{"n_layer": 23, "d_model": 192, "n_head": 3, "n_kv_head": 3, "head_dim": 64, "d_mlp": 512, "vocab_size": 4770, "activation": "swiglu", "norm": "rmsnorm", "norm_place": "pre", "norm_eps": 1e-06, "positions": "learned+rope", "rope_base": 10000.0, "rope_fraction": 1.0, "qk_norm": true, "attn_scale": 0.125, "bias": "none", "tie_embeddings": false, "parallel_block": false, "init": "uniform", "init_std_qkv": 0.0226, "init_std_o": 0.0, "init_std_up": 0.0226, "init_std_down": 0.0, "optimizer": "soap_variant", "lr": 0.00936, "beta1": 0.95, "beta2": 0.98, "weight_decay": 0.049, "lr_head": 0.00901, "grad_clip": 0.5, "warmup_steps": 40, "schedule": "wsd", "decay_fraction": 1.0, "decay_shape": "pow", "final_lr_fraction": 0.05, "batch_tokens": 65536, "seq_len": 512, "doc_mask": true, "train_tokens": 204400000, "steps": 3119, "dataset": "wikipedia_en"}
Each number is 128 + 24 x the weight over the matrix's rms, rounded and kept within 0 to 255. Layers, rows and columns count from 0. Numbers have three digits each.

# up: layer 7 MLP up, 512x192, rms 0.172, rows 60-105, columns 0-95
# down: layer 7 MLP down (transposed), 512x192, rms 0.161, rows 60-105, columns 0-95
# gate: layer 7 MLP gate, 512x192, rms 0.18, rows 61-106, columns 0-95
up60:111117131088107147158128095150139147182117095101156133120163177126122105114114129123126130119140163142129099135162113126152087150130129165132166076147151104144118099136127122120101139163138170128104132137135180138109093119111102122129172150163143090161105097127117105081138085134129139100
down60:147115129149160078123108143189163124137119111107100144143142120100154143130160158141108062135107132101124123109084093113112146113111119142118119080157171132141091115114158145113132128146127112156127136138159140120119158111125133175146171122131120105114156094132142179132152110180171163124
gate61:126142137117164150120155077125096139135119094128143141131156138116136129137155120123110095101122123129118135117180139160096138116160113144133110158123128107119137133138115146146141140139144150080138126155134143113125072131153101144133128117101123105116121153130113167127111118138155117133
up61:124150146107142169118121098110164130124091106155131141138122138105122109140093114150107152146125114147105120087164097136104125159126162126136126156162118108119137110138146136119099082116103110133109153145135140128163150131112114089109136144128142130131111145130134111129143113151086123132
down61:101126098091093101111110187095155153097126179114106109123119134127088101141121129114125109145113124129120134131138113096138170130155121097116099120134122145143152114117158160144115148106121155152088113165114125139130138137148128181115146110125151110164122103158132103155144150133132164108
gate62:134135152100078136142097123114154101137143123119101157116154137129114118135140128147174120117168122142121100119135140171152111155098118132112144137123106108120121122114146096112123094092154149113143098165126167120146132132157124106140135135141130134109103117117137110093135133155123133097
up62:159108123125120129145117114096158130088115146134162144133141147082097182160180129136116167120092138098167104152131153137131122147112158159157093130110095147143089154165123115130098159141132124187104141137142160107119140108130112130152129110113104171132137139122099112113135100102106162098
down62:119133173164101145130119170158112159149085077159138114127160109120135142137059113080054158119150121107107135114132111155158079101121127128160133091114093132140141108129111152120148144153099117089112145103153136101136131135138141175163130098099126131142112124125135130130091114084162121139
gate63:121149123118095147088142135148152136090123140165126122126143134152138104115144114145116118139115102115133154109115105209091132141093109159114125088133115093113149136157137105112120110146129140171129125145125124123107102141116092116097104117053074091152131127149150156127126127135157164136
up63:138146122153171136127105098161124148119116121123092151187130140118129128131096118120135117100116183157149123100173141076132113115132166115142150126079169150084133148159107113146124162117136164125145149120097129110121156110100130133162093129178127104119138107085148150162122087104109113129
down63:163103195127151095122089147128146160141141113121077162119129109128123100146149167106109162181136103171101167138123134085086137125124121126144140129127125122159125107084121072164147169094128158159110098160106111145130085111069180107165155136149113130117096133105152111126126103098114150161
gate64:104124107152106118154146133120148104162140111160127120099133111174114117106142123175167138113154109126105141104129105083158137121166130123143120094161141115147153092149139129127125099144155119119197140152128137158136110107079206148124143140129167162154148119179129145155100138131108169147
up64:129079095104138116152141122184130109104112128147079145119109069148104091149182141153160109133159141152111161127165145147162157123127070129130093102132125169136082080129093104115111110140138139124151114144090084108102159126133137147114116134105122132116089117120131118134145101126158151133
down64:157078145122118120132109093123132156093164159117140108129141144136090130165153121148106106135127118140156155119186138131112094125113074152145104150151168140137125122062114115187169107085119110130163145108091166139139158131129149154121162101125107115148131115123128120180167116138150115157
gate65:156124112124143095077179169134114124107090123127122155111199108151161112161160078107119116118156101189152095114143132134149159139094155112119143128173136166090141139111128149163102107148095080076173127107145140118116121130121134133128127096132093153112114079115088094132151130114131160109
up65:142124126127135114131109104095151159074115128139105124096150106095118128148134070113082152114122158119069146082117096146135115154122108110129106139183159173129112106143123065152098116139091130134095118117098173180107144133156112149146146124067109104124142146101115077169121113148163123149
down65:157125130105120121102132103117122147150134144093127138092111166105129121091153145078102119176173132147182086125164127134115116145106171175146121127114137154198153155156131136110119098092110097144110124147116111151137136136107130092141118118133149124150110134101159132116136129129136151111
gate66:166093084093148123133135122148133109090125131176119125135133134112122095131126179096137141131112117091118117103112153139124145154148121140147125113096132119130154167115153107129165089089133149129145093114086136173128107102106130148102111123165116160130130124154124141089141139168124122107
up66:130146131141095131119107127130109156145121142123118126105101162135136097137115116116136087136144136146130134079099079128131101115121115113133130156110144116136135090085168135164123123150137141141118103146171126082104128099139108121146097186120153112161194124130090083133118139132100183150
down66:117150142118106083167130109145085140111108107135143172145140100158117159099111122132116123120133136149109115097113121136094130119104096091128125159141059129128158161129124161116132154176129122180156194146111172145115118175136108131083081179143142155114202134121108171111126103109095136143
gate67:115116104144132143111119134111171142154133154143143123122098121091138142151116116116079131162169166108116161099165132085114149167166140140089076105146152118121128154108085126174132134136136141089116103136111151101121086129117144132153119119110137135157102133098111064124122162131141151144
up67:104094127125156121107128171112156160085173169158136130083150156122151130156090112159101111089144128130067153121125134097121174122153155151133100166153173126122097131120108126108130130097085159138137139138120092092170133113115131117168125117134081170160135092136132100135127150100150142112
down67:102154104119108131127104142122140144106095079167128100103125171095137169122092124092100109148115141107127132146158091090146134139159140106105113136139092104171128176133124123077125099165104100099125118146142147074111153091131098156142094117116114118162162154071169091111107169145099137139
gate68:138117087114147098101109122144124123071111111123122105101104157141118116122124103131130184144132133090094083132127106101126110104148155130129117149144152141172163137109125133149099099136137115125155109115115091152125122106169095149124114122106152126170150156111105133124143114099119138138
up68:082084127093126146116140106094138103122171134082103166129140070127165086113132151147115120115102148112135165123104121168151152155144100130127152151103113163110133132139114098126111109111129128133088158137124145097100098149151153101150138131153090143114099111160134119122146137171135109144
down68:163129062135140122138133106174140141139137123100116139137131144080134113109152121133153110138160177119125137141149098146098163121094114088159129138149153116140148123143096172186138140181175083145173092122136139126124108098151131140139116150106117102113097131115127124106122112148110132116
gate69:143124066078099135086116138114052176119168130118134097172130170128162103180104101146115152088137149140127080123089138109122122160128133139176146172140107126109136095099157158106105130188126135066098155153167152118162156166144158118133104156129129131113169087148160151139123117110142140113
up69:121088085130148158159126085143141138112149104132121166153147064117167137118137100142113114145104113119132151159162107133140142137123094134148109131122134102162146105136141176093107143155123097064063140151120130173170122101161147170095108116112183121143177148122140135123135167143113123152
down69:144155128088117131110090186140151176103113098160131135160188104093095142084109113153078098117123081087111122155147108118101140143145135155126118118167137120095139133110124113134064170173112122164127127130120117125115128135104148137100132136106181124134167126110147127083142124105138158113
gate70:143147116150100171174099165118151165141072146106160151148158147131102136111108114130135168139147128149169139133111136148132132137132098118168069135153142107132105119150143149159088122126106152160123141147163124095115170113078134164084112099136098135069086105111098169116159135111077118146
up70:130127142122149114099167116142098139147141126147132161100176137168119122167172192123189091139122144150151121135142114144135124109128126142115168143132123122150121127091095103107138137135128105123177198139154140128141110131135136090173108131112137122166113135151111101133132123126159150125
down70:073082159090137135124089083096140125115171159140090131120097111119103113120149091119132110114151152124126179120161132167136142119115139174128181145179174134055089144105108160156078109092147133122162125095132157105177133160137151150113135127136151088164133138182154111167102122160118120129
gate71:142145111119123126134100089117156152085129125152097130156114143082129145116144087142125157158167111153122118139135109112132159131099108099112159100132125143119146176119144136163118101155112102132141112136133161181136114146145147120105138062106129117125132105127126176122117112178139151132
up71:108111119139111154130137119153150140096098117142172095177133112136128132137177134133091136140160127133126146145091137148108156103091103094125125135114120158139121113082116125109090085101087098114144114147096140136126117146106083142135136086124121121098160125147142132114134186171134078119
down71:116139070115110118118163188146120154128178132140169123135130101095108131095148082145142085107088128121109131142101108126089169131118187082120107129134142115130145142157134145150121120102083052156175126082126107149135110151115167139137127162127144117147152128102167138105148103130110129142
gate72:145135104127069132117104091110137093131116134121141154129134113141124141113149137090105106121133126132160101124151132113113113147142114141129094114115133085139151109117145118149125153106104143117109107124110117159152104138133144146132128155050121121127079137131092123122101144114156121154
up72:149134108156109128110099093110168122158151138130164134138147106120105129135113159122122083104124114131129145096116129130123141159132075143167099140102114105158116145142137122149158092092123128104109095179154094176149090125095133147142095132118124137120131136145094098111135133127102154139
down72:098130095130064128128145142133134123138132165136112103104138142136133113104092119116120127143091113113178153160143132139121159146129119095076154107144137098138099135187142150111123145138097142162164126106119155134152103180119111119136160115123150153132122104113127135150113135132102142109
gate73:145140118142097137177143099166166127158110128141146109146121105124091157143156112099110113102121138120135109115149145120157121128135118115136108120153149157119135110129116136106134152136092139145113155130133138101148156116148136145138135101127133153138158127117096169120136125164088124147
up73:139136133126109150149124123155126123142124089125136120105131128121113111124132187117117139131126117120132122116162130116086107146137127101119111119143174128107141109108123127109127128149085126138125122144127127154105114123130130120134121113162111186105142143135099136117116154121134133095
down73:127121099153122119137163117122109141186159128162156146137127138120128154133130105104103088122119148104109140101156168143163108102071162136136129143156130120116116135114079161128110141122133134140162167095116092096162169142115121099138121124161147171151119134092157162101137147176153141122
gate74:094119168124111096159097111112080109093122117123106092096039158088133141129130128150110134086104157094167137104107142133083108148131137155113105105118109126166120124114147122127131137159113130138129149154104154126123091164065152096166153136095141128164159118143114123135185111143126131119
up74:115125159108101126122122123105091183108137098167129105160082149113140128140141151121055128098147148160113096130151132182133105137099122162119125107136096116132072149109145088159155155163140149115127103133135130129129105134140126136130191108114141110130103128110115135167163145152122126193
down74:157118161146118123155157121147138112152131132143137166128178117145086145165109131134158093181151148140058143143089135114148125128095147173161093174128146139113145146129089161112097098123122101153103167131122110103109177163152115116105096141120115140111122158114146138140119139112112108082
gate75:113146132154135140138132114137123102146106117142145153153149160126163142128130142129132121125111175147165142122149145095100116154093111125139127137133087105113066149110103132118140142100135152114145100126130117151106129125131148142133129175152138171118123119133105156121140135137139111153
up75:124117105106127153096138144116153105117133180090098122139131087066115085120112148119130120128161140103104162106100134077107114073136134128131086126159159128148127143153150140146116127148114091136118143140118105101125120134123100131106146106132111130136157152115126101148178106122136129108
down75:142085129119117115143128172142128119141156127116134136121167083156098137110124135126132107149087134128163166139105116130137158139125144163122109127098141172132110152130159128102129120136114097101120135134158163111112110064143108146115081137139142131174127091115098136119146118149085155150
gate76:139140125150139130117146138191170136096115141159136097145106125121152122130112113102106128131150105119131170155136143169137076111156131140136099118092135078111121129142139135122103156077137107143123151099155145106114117104128120122104094120105154141149142094112132142140098119088183130157
up76:119124162124126136140155103126117111139139157139111152141124168151157110145123136093117149120137125149121115071161111117098126143143107125145141127132104177148159166145135151141117140176144094090120096135113130115106116148123140139111099141098138104166122148151128129104109119150122138105
down76:085133120116132130119120166143160173078162112082174131146149100125140145174077104151077122108146125137149147149147071117111126126097151127129119125155109114141135140121143144122105118093103149127162117103079115165113158107134149147121148136146134109143126121125100074123084101124139149101
gate77:117126160127141109087135102064142149105133121118090136117098137105151129124114112168119149133144115183098121139148145156157109122128159161124166164132112124119091124157115096141135138120169131150154110170123087103136158095140143129148104154150110125152109132120135186093125115101110143182
up77:126107126084169183133124096131119125170150107139179122173142150172120130134155161108118094125093121091149153114139174126141116205138138100160127166121110128138119073113164152159177100127111175123110107126141100148111119127097144084188166153131117139129129113072135089102145124136160168131
down77:159111162128112088087128151106107142059125127148088167146083134110131092129174087144145106148092124131132099119125178132098131179114135135155138134149146108113113153108100119100135139100144123135106140113114110143131147132151130155139140106128075130138138094130094098142109098109120149182
gate78:179151101113129109158126129141142127126109144106119090142145091094143129123117162126101117121089151129132106128109132139101136153111093107132155124150132124138147148099103158176144110172141136145131150111136127096111156169181119114123119119164159179149171126106131103103125138125122174104
up78:080144167119143150128119128149108153136128137141112137108080122144114158172116114117099183151152111166139149139102116150162113103131068164124110154106114138119126104148136141117155148158129150134126086165138136138079113097094101169140148114092124095141098136143089140132090112115095114127
down78:104127159141149127117110084101119155099142114151126158181143165121110146161149119141099148092115115163135152154085150134094104135117129162169136184121144153151105131123154164099130137150130065152151105133134127105119158159118151098126164164169131131119083165087106134125151123091132146135
gate79:136104098097130126137106115147149176150102114154098084104135159141094118118093136107157111100153140182126145174130137163158077167106146104095150150128140173165132124146110142115166192129135117127116088160090104123144133140128167089090113124162123121125166110088097134155142142108121090139
up79:149123127102127117126092122123109155173129075129133078177120122137114105117111123158173120110131130131127128161117149140117122118113129125143147148208126122161149134139102132098138184143124102169111143181106076139160106139134116060119108141165143127119155102164163101157152125147162112128
down79:099090138145145153142117124135122148089066118126123154112091130139098173085102120124090127131107168155119113182115116163147088155097172162151150110107145156119127142141097138096160107111128124116140128128131138121158149102128126111153174155089128183136106156120167158102185122124120133136
gate80:113114156124117116153111166115099143101094130136130142122124093083135084134180141154160125118134123150108129109104119172162104141138106136118123151134143131132162136110148137107142137139125156110072146108161082139112163118118123058139119096142108137133141108095138144129093121134141121132
up80:096138155128117143148141132130131126108136132088112136128138153108172069146123147138152133134160146128095125133114108153109094084130121124151151148110113136123129175136146140168151132176131098137068135148120142105121128092104125080150158102149104135128138106123154112135092126138172130120
down80:102187113100151108111116059154101143156113142127153111136150138113146108111147099088104122120115181122157129102092113117124108129122136146117159179115170112141147168103133149151110144107095111104129083146125122121092080118081136115125156123116129077156135137141124126119137110147157130149
gate81:147133109111138127115089078087170099117119138138145123126132127126159105140167151137126134114152095125140140101139117071145149096135132184093105130135095132091161145137111146106107139179138124099102136140133130140119150142155167135142093136095114138083095107129128105100146143092142162132
up81:108146135130115094106143116082110140108119107130106153100116147133164106151131138185091179117151152105150148113085127103137148136119128117147132119132133139105123100163135149114155141123135142108117127174121087145157117168098138150145129205120159105084158147143051144103140157083110091129
down81:114127132150099126116090117091129164146106106144110137128122127137160113141104154169102131112134138143130129106148110131161147164126099128119152105115113128112091131163180101112115138148111171083145111125161120097161142182128123135147067087162152131128105144148151137117126112126138165160
gate82:138133169109135155141189158133153144121116066102100084088121180124149133112114124122148121158153133134137115110141130150157147119141164123121144131129155123106151107092131118126110144107136129145097120126116150091081130100143127124127108118174103129133127114154111156135114143156130119144
up82:135129099139134127124150128140103135168101158136156139117129176101096162126168104118128118086131134122148110112168147136142149140101146108121157157134110152145128151144137086130137093141123098165129111140164124128143138149090112125134140152182129130133119129120111143100114141182157101164
down82:139148143136096122107079141102076144091147104074144140153141099120145151115135111166146129094119120096119133137107133087094172126106158076091136139136158138127146139125129069124119116153151167109168125127095161113123126155121122145162127158128107158147148112087114136124107123144111136118
gate83:134139119128125167140105131131161107088141106155156109137109135131166135140088143110111118085130127126112127122153129108090143151110100145144107153118165130093104098145085107182139135162089087109165134140092149117182130137134117128133135140119102154089207156155143136101142058128120139127
up83:132118145122105154124107170092144078126133158129130116105142137152118084118130117151109153117100126173130145081150120129139145145124131135142109119094185125089120127144113131164162112123183131097161125171175098159126114127100142153125080109111123155083099203173122140124133122159140150161
down83:103095129113099138151152147146137117118138156101142138141137159153140085120146130120138097148097131135104117125092167142085144120124139073126085112188116128139112112134123152099105139115126105151107074158132159138122096122135114145136118140143109137078127113098168184114127105122147145111
gate84:122100110149150143157121123175135160130165166117091139147138118096115164126144133124080131141085119118132107112121148094166134139134155132147149135123103130137129154125137115107111139194128145129136147095147113129118149088131137172116101124132125123132161167124117154173115102140108114099
up84:139106134097131115150121147173144091164150147169147119131110151105137100158098113174129117120154090174154097115097136083131134137123153103133105087104128138154135085114149142117113128125148151132155103119193088112183145180105095143099094107128117127124129118144124134107144109091124102151
down84:151126157109059143118133100108146139110098128162137131083112130142045110153124140130127102122192119159148098142146137094091120129126092118110156120127135132097173087147107199129157093105135117083152117157143097116109126152119116137105089097130068136107125148150147086140142158111106135155
gate85:061115122120124148159149142169130182140132160124126108084154086094145162120123130125086165165132106114144159114135188169147141110174118116107125125148085106072147135095125140097069102162100143144084103089096156115127166121126086100140150127130153144142161097128087150136132154163151136103
up85:153103160132139096094120168127164064114102084130155093122086137174130082121159134140147110111113135089156129105126115128085112146138089142127150159124138123140130104150120162102161167065136113121143168179133129125131084115177147143111141154097154092106116145141145165085135096134102114131
down85:135120109145196127135107100143122128124103141140169114111137120113084124170182136106148134096149099162137122128082165135135064128154066133170086122124120146149095097117150122111119115168127137145170153146089110135126111115165145139142124134133132194082092139142120097098150126140070135102
gate86:154128162108130126162123135089101134149143078121109153125151155116119142138151140141143121090124140125119137135129087138138135112133172124155124157122123137123165113127148130158123088140153111076138113087142154115137138138088103169083129112126107142146137130166130138139171104097137136097
up86:107141120143114128138123144111145151160144097154148115122113121111181178130130088136141122124084116121086143116168082097105178135092148077131103112089131120100154082113133127113122123106108143069125152162128105146136094146151128191127134104131124146151121101170110087133091125090115164089
down86:116178142169181132130105138122107110090143131095145114121085133107107128105166145122109125133154126103128114132133134138133113130143129128134145121108119139164139146149137128118081136154121146090101138150128117146101152147111050115123132096099136108117098143136132135111131108122142106151
gate87:126062104116118129163120138132131142098083168116128111139113138125143147099134117107169135131093150121088148104139131090143131106133118110118096169119126155114131129113117095120120111112129163139122148138127117083119110136100135177108162107087094138133126092151111112131189126133137161143
up87:123143132152081117148167110103102087132100138162110200122154146124127130105106131120107112136146086100136121158141174154103083144119182088154167116164140112146095162158174113104139141134142121147115142132103170145136124075161094098183120152136197142134135131172116115115116163139134103131
down87:126166104088110147114153162102155164137173115080137108097115129172119103113111129124126107154160096137121102102102132122072120159129097072131145161131102129079123176116179139084107166158132108101083137108128145115128103107119140159106122142141153128171100129100145171124126105131105101123
gate88:153191157122134129094171147122139119132110128122146118153112119109119136117144137121098101081133130085087090123116132169130149096113144126096099073163108141112118128103187122127151142130113142114087129088123125080107167156123148136115079157110130162113131111118132125123136128140085139154
up88:066124074125154114107133111123113128153143126163116132132106121167155122152147152115084087127125112117171109118107128138128139123106141135163161107101150140138121138122096100123131140139150136139086128154148143131125141122108163138084141138156106136126143108119101095117138148131136112083
down88:113111083109122150137143146118133159155114161167101132126157144094131123097145176132111088112109130133135092110150154172157114131108145116125165107134104124126088155099154099125133129119128181127141153087152127099159116122091161180133144125114148129152194156129097129110137101099065049111
gate89:125137079155087181133122100117131115124133101168100107137128091141127157097139121135129076148110168127198099143139108150113126117134156101142157144136100086130114087125089125174150088148150126154117122129130148116116145124101132141108103134114111117123116132157118155140133131140103077122
up89:158109128101122180155132129102099130121123129114157123149108136132105147143110109119166095150148150126125132168119140105106132156116140109111113112113109113102117119100111177139123165120126130085146137119127156108175116108120143130137123147145087137109133161132085110145110120091127139088
down89:133134098129093116121140115140164128113141103126123137112091095090146146128154136150118149103129105151131116086128073134162113147155114152156129159111111149107097128142102107121162165124182139075146170148100137166128108158098164107188170170109082097127147163112125121111101142139123113107
gate90:127132108124123164144121108104145114119146167103129142151111116145109111082123167100109127158130135149123127130158068161131118156126100096145150130125151134164105110084155154179150127110112142164096146139134132150095099130138147136121098129137106133176098124134153143131094120157123150156
up90:150139139136130156115109144155102119153154112156138081163127118144136134203147118158120137120157145134108132119108128133101103118113138144083072128099115148129142164126125181080121154174139133107171143122078141153166153103147113122119134142141120134116173164138125142142133119106172132091
down90:109115117119120135141115133115111142159146098135083064126147204146166090132141131126128069152164133115143159144151132095172120133147104132144097131130125122091119136158137094153123170096124144129147108122107179106123148125124135153091146141142151126137160120157165104142122134131174118106
gate91:107147114119115099106101124123141140154130148131107113094130139111118134121150159164109120150105118114108177133130114150155131133114116114149137146153081141091153115098114103138140124136149124136121161134200130082098110155149114142158151135150162105146119099124166140119165136173128087157
up91:136147130189151105150100124135122155114127125103105130172159098144105153123143121135145071183166156114136142165119162124151129145114132133086118139138119097103112176145145117090103157117125113179154109116099080117178114092104125160130079177145118132126098142112134130154126138086122103149
down91:116159108108118155118177101143119164162076155138141110128125137091112079154119120134150140133109169157136119103134128116146119111143177174145181115098166142122119125134133121134120148135125108195126142132105151163114113105149114135116147092106128134137117153126125158159133096106162140164
gate92:115122068145132108107145098103162134114129141113187137112173117113113139132107085102138132148135167145121136106151116119134120101131110092123075157138145174131108090135147129117124155169137140175146088080171139100154164110116132142143117167119121191095122140126116134109130133091113120110
up92:176089169126160123131099119148100131125144138149124068152115106132148119118126092136138130137107060113122146123132130109113128125113078148145110180130135121174102148116118103136173147174151159110118136179109144114141120156141132169149130127140116103135131147154143138097111139111119137103
down92:122125122159114112185115092088125141153138128181142126149082157132139111106140161136133109094121128139096136148155132140099120113126167135171124131116104151105115127101109134107138119138163130086160116146115152179174146133122078136089130171120154098108118141111165086136144122130144131135
gate93:143113102102125148138181140123145111111093178127103186123154120140104161114154136114107160148078128141097151120117171153123125097106138117140128133135166117088168083074132128101128153151119177094120129127096137141135117079110147133187125129107189172089134168133156112103105172104132133125
up93:129153137138136106125117118093121142128086123117107114142072098112132133090121150095060162127103123117120104130107123145118134117151131093122180097141136142119189165142099119127097149095140122107162126076117159102105176097095113130124097126137145175167139123165173157143102154124110154120
down93:201119111114128117103189116163108109148100125119174113118121083151113135107138168163155116127108141103071109093142094101139112118132089130100113149163146160125166116120116114111153186116123144106131114151152126173134138119090121123137170119140193164112135120132158123148159129128102138120
gate94:144162115110138125110094130117142120127092132154137135156146125092084119137134115090148094107106106143153158107118138116142136097128107070124118175118153087106101114128116132144117119155111134124134106126107101151095156158121158115109148124116109154145085112133189108170173136139129132147
up94:142182133107122183124127151140096138166158126109138123137139141119139105126126117163143132128114160104155114117121187100137132147129133141137102126140102102131140131107131146128141146143103101124158144166128130155127144170137125117130129137140108105124095124142098134116138103096099145140
down94:090091146091102129145130138118124128134149129137166112119170174159117148158143095164101174142120143092121102163082115156149098144124096084106115118123124148099119124117124138105109084086112114166151158143161130128121134157149105130134098144154114101105131121147135122173117106126107160067
gate95:185158112115136123190188099124104115098137132146128193101126114104158181123139124114127128117154160116128151122187097090176100112121166096163113125093119112115101097103168139186113182169120126099092116103125107096126177141124161120132126100106156138129077154157131155149137134093164123137
up95:103137145111132117099148150124092139080125120128081157121102088117126131156121164118108112086128139109146119139120107143101112137138145114101096124096168168138167168098130137137108111115143127128089128127065156127113158156081194154125101086083168108132133073106106072144113136136154157143
down95:154150167119137131136151121140119137132149096108164139121087137152149133100133112175126135132118135146136176118111079105125093162123182141137128138134102081091109129092159144111130092128152103100106132119139120165110149148086153124134101141122138142164144161123157166131143117117133135157
gate96:172109158116107131124109108099117096129115145114169170130103166133127167165152110109146180109133148153145121157132131086115154098149058140133119133115111116153142188142127120125136144166123116159119125110120133157179111162104128170149139090146155110175142098136135119099168091088139150132
up96:096102095096188152135144137128128155100119132139086091158096113101144166136106104104137085119139148115151144125130117114139156140122150118148138129110104126097138121157156092150120106121119146163112132147179147134106127143169154130109088127126075134116113152147167135127163157153117151116
down96:131144177164140146136120133098142064129127121157076094096136147110123129103121132128149119146128155110113108098165157150103117090126137162096134156116173080121087155145135117162118125149147124118159126147155114130118160148133126140082121093156166109105130096133098166145106134169162146090
gate97:115123155127138145117108112117131089091113116169175068101128122133081092113093131108118143165126086165135099125176141095110091158108136113080160103159067058116113114111117104105126147135145109085141135094119134104105133157112168140128124110124161103157116122110106160157127168097117136110
up97:113106161088104137133107183095150111147124103127162121120126165172110119104103122139153132172113140136156099116123129123163136125111100127077152166177094146111168095098117080100123140148167107122154115142108143109135127155130158113157142089108154132139120146098150144154098120078106107113
down97:146137195129101117108102139097153114137148151139151115100136157118157093126085175097120157119126109128173114084165178146116083153130107164147092103083106112164165116121090095135143127128129090128117148124107116120136159111116152163131151100169149081097166123129171168163136129090113124133
gate98:127149142097123135127121132133144145107148151145139126128109126160138126133060154116143163129091128131095081085171128095177137136131110164147092107135137154126152119123176091111176102122158141094127105126163120178155097187127106126118115119131144124165128131167146102146165104131128166136
up98:143135133129137159159118150167075100129092117108119156128083108111122124105134122151108123170123142138160094048134151127147103116153107144113123113137121140122098114090116129127162149105138090099128151123108107137138129176122122090124130076148114144121137112114123122128170120145128143135
down98:075160108097132157106165122118124133137185128150164109125105126125107110130111147094127089157106134074164115120141079180133125130155137126138149101122178147131123135115122081119111148158109140136120127136128137136098113155122126137161131087125135133114173152118148098161159151108181107134
gate99:113089120142117104112106145129144085132126103156125106106169124129149133128145127115130089111137146137093150123172109137136149129106125142105124113114193100100124132141156137144126115128139128154178147118118103155118130115104127110146116167125137149104130133153160158128110180145153144111
up99:092085122150123103118108178133135064127146094136153092094120119108151132102115117123108121111142144124120160161150118115119115154105107139135122117112150153102079085114110118126118141082123126105147124150119157133130120141122127129143118136117121161115127127157089167106100139124134134136
down99:110134156126114133158101139120146155150098139102132145104107169124133142129116143108167117106090111131128126169117155108089174129100129151120135160116136104130153132153114109103132133164121142114115130146133098125110144151075144108143188117127124088182150135106107124125124103110101108190
gate100:114113116140118089137143146126114110108141136093128091125167153104115150131157117152094126140116167102100133118151100139133097107099110127149125114185157088166093154142101122134135168114122192128113131161149159152157147162105124168133090119131099168118107126132135136169131124132130132104
up100:092153075149124089116174126171138119132114149124119143113095141139136145116114130148108117125129102127131155128115103133105134142119114154123120120120144136110124132125132095152106147146166169152128152135146167159144109172099145144133141124112130135118092168123142111061135092108136070103
down100:154160181123099083139137144118120105132129124128108179119121144120145154154113131117156161125122179117116137084135116126111114110162092152170107168119150156125088145181101127108155111122123143139103078143159137155126129115153136113126088154115095085121181117133158083191148124125134113093
gate101:128134092132128159139106142144110111092173128121163151133143096135133068141102135110105133116171140109075088075139113096200106146164139129088107136135142126078131114112144151126140113130146138104164087109124088136130121121118143131094104159126137141110123114149142131144159185127144172131
up101:156171109129072136128153094115146134135102114081104111151143111142134145123157142111077130132173142163096097165151124154156131101170176104109114139143106141137129134149117151135149135145120109135138142161149153140121127103151113107141170120143111087111104141155098126149141144142143127168
down101:128090134107108149103163140114165135107144147118087131123119127096146194115100108119096131147125116118120147148150080139124099129157093150163144120104104161132141131155104110142161125096144119155151143104131177101115134151168139121148111134141100117169104109158182105119133131139173158117
gate102:119109103127106166144079127164126127129136135131141091133145105114124164170125139145119116143087146119099086128103110145175167115148082136115086158148075146113132139114179132122110132145127137118093143107146130138090163118121119160150159125128150133086138087139117117110136142116147131172
up102:110139171143175152098129131113134126134152108109117130124139127131143108070122144130128103136146123163127167144143159131091148124160133112127119168130143102140104144108093111149129101129094133114169133135139121140116147129138100128119094104119155125168130198155149164148119135145146132115
down102:160083126119128137167105113112122107105103145152125122083135118159144141103174111169121124109097098099129145137132077100157141141109142126117147152126143100108125125116131188097110165112159150128114146138118085148160096122126159117106123126150122094137141121114114142135155158118104130129
gate103:095159114065084169142111168154120141096154155139100131079108101166146124120139132147127146141114121118096144110082197122115100145108100107112126105136105130112132150078088086064134123155123133134095142114138148091163167118130105121101113133157137143135105085072157120063138129127121096100
up103:089109066149149148110159051107079107170112057119139111114140137076140060127113113109080160093143144140180099104165061120200122133136148155155123108135143153124104142112136137136113149126140108121134185105168106161081110152137154124110162140134132108123093153126130124148114149148147092091
down103:168111216165115145103129054115119103141155124096115139147067095167142084134144117130130103084112121118157138138169115173106139096180122111121126127127121094155109106121107122104146193154138143128125150131146107189093138176106079128145120126122155117178090103122147115091079161126110147128
gate104:136186107114152090123117137106102128086143159151115111142137124146154132134140165128119118113142132121139132117129123134095144106144134092144115100126158126114109124144094122137112114105078099153111116096162100122105082128077132139117129158112101128077077123163167136133147123111137097168
up104:112102112112144110130121155169127134145136082084140147128110116089079150145119104106130144128156144148137113115135160100140124143138123138130150162078125144153130123098161116125110184108147110086118098127122093106103195122127168125138107121129108137097095158133136108145174086145133139140
down104:154145087139151163143179110188146106138108137130147148142145133166124087130077124120124161115137142102159099113088116123150114141108201121134113158146111135117128150141151147139113122151177107097118162123103092120104191124137131106160106142125149148143092155098120133128121146184126076123
gate105:139108119161155151117104110151165094114113136118113116091115110080135144085141106148110094155145095151126100096133147117116117076140147118141141128148140074128130139123169103167073148130108116125161148088125113135126094111144099103093177116120144145126133065129158086162124158148142092145
up105:097109128084108127144161133145101134130127147102163119093133101133118146145129111098160174131178162100149123117120115127165156124130128152129161128093112125137164120108126119129197132114129153158112156119127144141102189141133145111211121117156155128071129132105159112102135139150113127151
down105:115146114081135150128109157153117119108100136135090145176122163145122133187136143131115137116095120095113139084064103137155137116116144125096122118135095162113177102112124085106143098114145091157126145112140169112177107137098121108138157160119121127154152135105103093181120140111090117090
gate106:098131127124130141158155114133097115108134153111104191119135110097123114103104107148119161134126134087151157132145137101100082105129145082115093138153136112152165167112130124111162115121130102121137159167137147110122146110116155140097101135116106139147115118111149140152102122119127104130